Weights of a small transformer language model: embeddings untied during training, shifted keys.
Each number is 500 + 25 x the weight over its row's rms, rounded and kept within 0 to 999. Layers, rows and columns count from 0. Numbers have three digits each. The size before them is the row's rms in percent of the matrix's.

# down: layer 11 MLP down (transposed), 320x64, rms 0.313, rows 299-319, columns 0-63
# up: layer 11 MLP up, 320x64, rms 0.262, rows 300-319, columns 0-63
down299 088:469498496504514497563500455496498511520494494455512489486447518454472504524456492493510452509489489475524514507528471544477467463518504529506517490514504482549523537467510484489482523536508508
up300 106:537505556495441477452524513526542445494503473524491495495484471485482502510502543465485482526514472523460457493463488497497526503486523499493515513505511490505559503498531521517497520469487488
down300 105:480532487522532511490509510498492496486494470474456500493521477487477506449519504527465514518501490435501492469530507494512472459559513482515480522541455531529468524524513496518491449522505495
up301 100:496550499486480504517488530483485479517505498450529462504493470524545515513467512507570522539513482486506480504463487459556485517530497499500515538508502518457496535479487508491461479478510497
down301 098:481559527471525489492474478519536517501454489547491492488520478491506494503510519542479470474532491549524536534519557526493498475502476513509476512548513479494472509503505500467529538514488504
up302 108:535492482509477545509510471503501504462509468500505487484511502485461517483520482502509450534489500491534519509501497475500500473509498506480493532529537503442546556534494486470510509544503570
down302 102:522498495514498519516506512515482496490476483480503474491510520481519497520508444555487470544505544518525505523470502484530564497505560446487485543519501479539474513497512478521464472495492508
up303 101:529523475496502472479503460512527468456489512527531540515508557463547491492529503479496470514493489516494500455530468524496514491564533525532489481458517495460507505482480506501499498518512484
down303 098:519493505511488476520476500467554457492504492487500519477472524474502487515467523528507475471476501486506529488484503520521511494489498518521474495506431496488494532486474465502593452523496510
up304 095:485481483521507516456516474541519529518546453522481554517526530502480477480471546498473470497491527492508503491508467521501457521508477512512522515510462519490497467508536544490520491518523545
down304 094:475526463548511462542491552481478488478479520495468531497486501499561500510495485495508501519471482508492472546523528518433504474471526501462461487496530478482479490492477512518497511497469497
up305 098:528482534547517483473514493509510531495530464492496460492511464487538489553493535501465509473533494504462498489498524498526499548492535490504478510508503505512482509523489485453523527489530574
down305 096:501508456546528530499509537464496511506497498478493506481468505501530516539474439513520524544474492450470483509512521505523517497482457511504495517501526555478456533518482508508527534517522504
up306 104:513488459469495498458516484522490537491461519470470510454503534522509534513495531482472490490478500518534432542497496493572487477496467499504497528522493498504494482489551513512507483518527501
down306 098:468495484466512505507529504504515471489501439501477499480502549499532487515511490450547496545477512434520463501477481559506476521498523494496482496532474483528492500497508466513521486531528493
up307 109:488467482499555483521501487468472499497473550488490514464487487481531486520494493497508535473465508543466531492530501505489489522526469509494537523536514496494502513464531466545491531565520515
down307 106:472491491469455514462490505524487460500514487511457487452486488549459512492478517512509484469528481482485465497491526494539480511466517469465505500477449513480478538492516492502481465474478456
up308 102:490518514493496445503484500521498522486500484442497515502546511478470539557521495470486473531546543502526484497471500445534494500499518496507501464481509507464481517517452473528504514513521510
down308 101:503489483487512529501453529533490487518506516512535501477523502521498490519466503465498460515519488502505488501482454523561496582480499506534508465488498472482500478523480480466465487450490477
up309 101:457543482482517485481521502489503504473536436499505528513504467514458503497521510514478511486513555537459503509491481489472520469522492493505509493530457513528498556511483487518475457466467514
down309 095:422483499512493478515495461520473481507489485518489502488504499472447517502475498469511486499494500484520493549476496421466463518521530506501500528480461497459522484473494479486520484517532503
up310 089:492477489525548474538499551526509535508491455520484531490497519489491514499482458496499475490468519492515457485504539471487517496517500477500497458471543487439504490459476487547477522507509521
down310 088:512508509491515556459493502491485490522521517497483489526528445520548477498479519479530503482513531483443502480523456502535519499505497533488530515517456532529487518498521560496524517478518480
up311 096:458506512480506481509493531505492452528440451523492546486481524481496524534504510539487513509476482515501526504498468486489492544488460490505546525502522466502507520518483499510526484431475514
down311 092:466535492507495489456482524462470477506558522505493496477510504506514501510486498526488525488515539506533550498513495506509478488499542551463512455496461543513474524481505481513482452508469534
up312 088:508516514505528516484521503538501520489481491521476482510493463523503473488550475525524521528492508492466483444505476471527510459543461559498539490505484503496512483519519533512505563514536491
down312 091:508513508502507485497476509485503487470465513508546507514526525507447507524467508518513517488478494503475494537522530514432456497490548572511505470509468517491502506475532484503501460513537530
up313 104:502486527525461451457522520474476496504493512493480532555537491464512493482524500478526502498460493515488494521470504522507475499500541480496496471482453555508504532526507521484481497497500431
down313 100:518512499505523486524475502465554486478507491527519463536528477478444508475492493478482497511468518448467503521507496491453527533496510506488499514498464513482468476481473561491502515442496510
up314 098:505534558521464491557512498556538501469508489489475507461511502489480537548504517512493494542481516511517485467476489508482437527472509530513508479495535489523505498506483537505524522491505496
down314 098:449485491507496508564522524472451468499533518505491493489502521538542468509497489494521528501485462491481557521519508507497526513494509491488460518502464525499561537486516535482526477504483493
up315 091:484488508523506492493515504452508498471525461539494482480460498500540456490484492509505469472527515502490486474474465529484481506435465464502529512478468534530498490515523477435504480500482474
down315 097:499484437525490502556512501533519495507546492466522526525499480527512522507507503450492476487504522526520488503503547488482525498487543500492503484517530494522524557532485453503471521511501547
up316 113:521525468481497479509519539501485499486472512508536494480528544492562502541499547500496545461490537507499521457492515513559479506477542520542502488503472467491512503513491492510511534486471512
down316 107:500507471488520503519528510496518532428523482497492514521503479516554530494515488493524515507523513498491476534479474497501494457476502520494541466530470465502512474483468412512488524501497512
up317 092:480477505510462470487504473460510470495475508483496474516505531534532506486444466529561503505510499498542460487515458504483472495495481469504501502488522498475494484519481502469553517499507566
down317 103:528548496511532483500497535488475508492516519485493483521503508525469511476537539444519529490495534501498539499509468498498478461544516477497531485450464507453517554519515523498462486509487481
up318 101:520529519526521492514513500496537528504487508495477480439503563493476494502478521521483560504471512510533488465491515473505538516514497473495514518462494459484452492520465457492528518492538487
down318 097:471524505523480471546458508517518499483539477449511475486525436509535479477458520479492494456476504525512491509505505481523497540510479471486506505515487528523516495481509519523531448514499541
up319 096:526487467528483474503530499476497484470473464483496487466541494530448500490501437517519465541455494545468498508509483500500495490541479525511491537517509530528532508514534474467483496495499477
down319 099:480492543510457527454511456525473529510521517495492467481490532475473461505553452492509496483535482480499464464506474496498455499502507477514492496483480467506525555509478532496489481481519516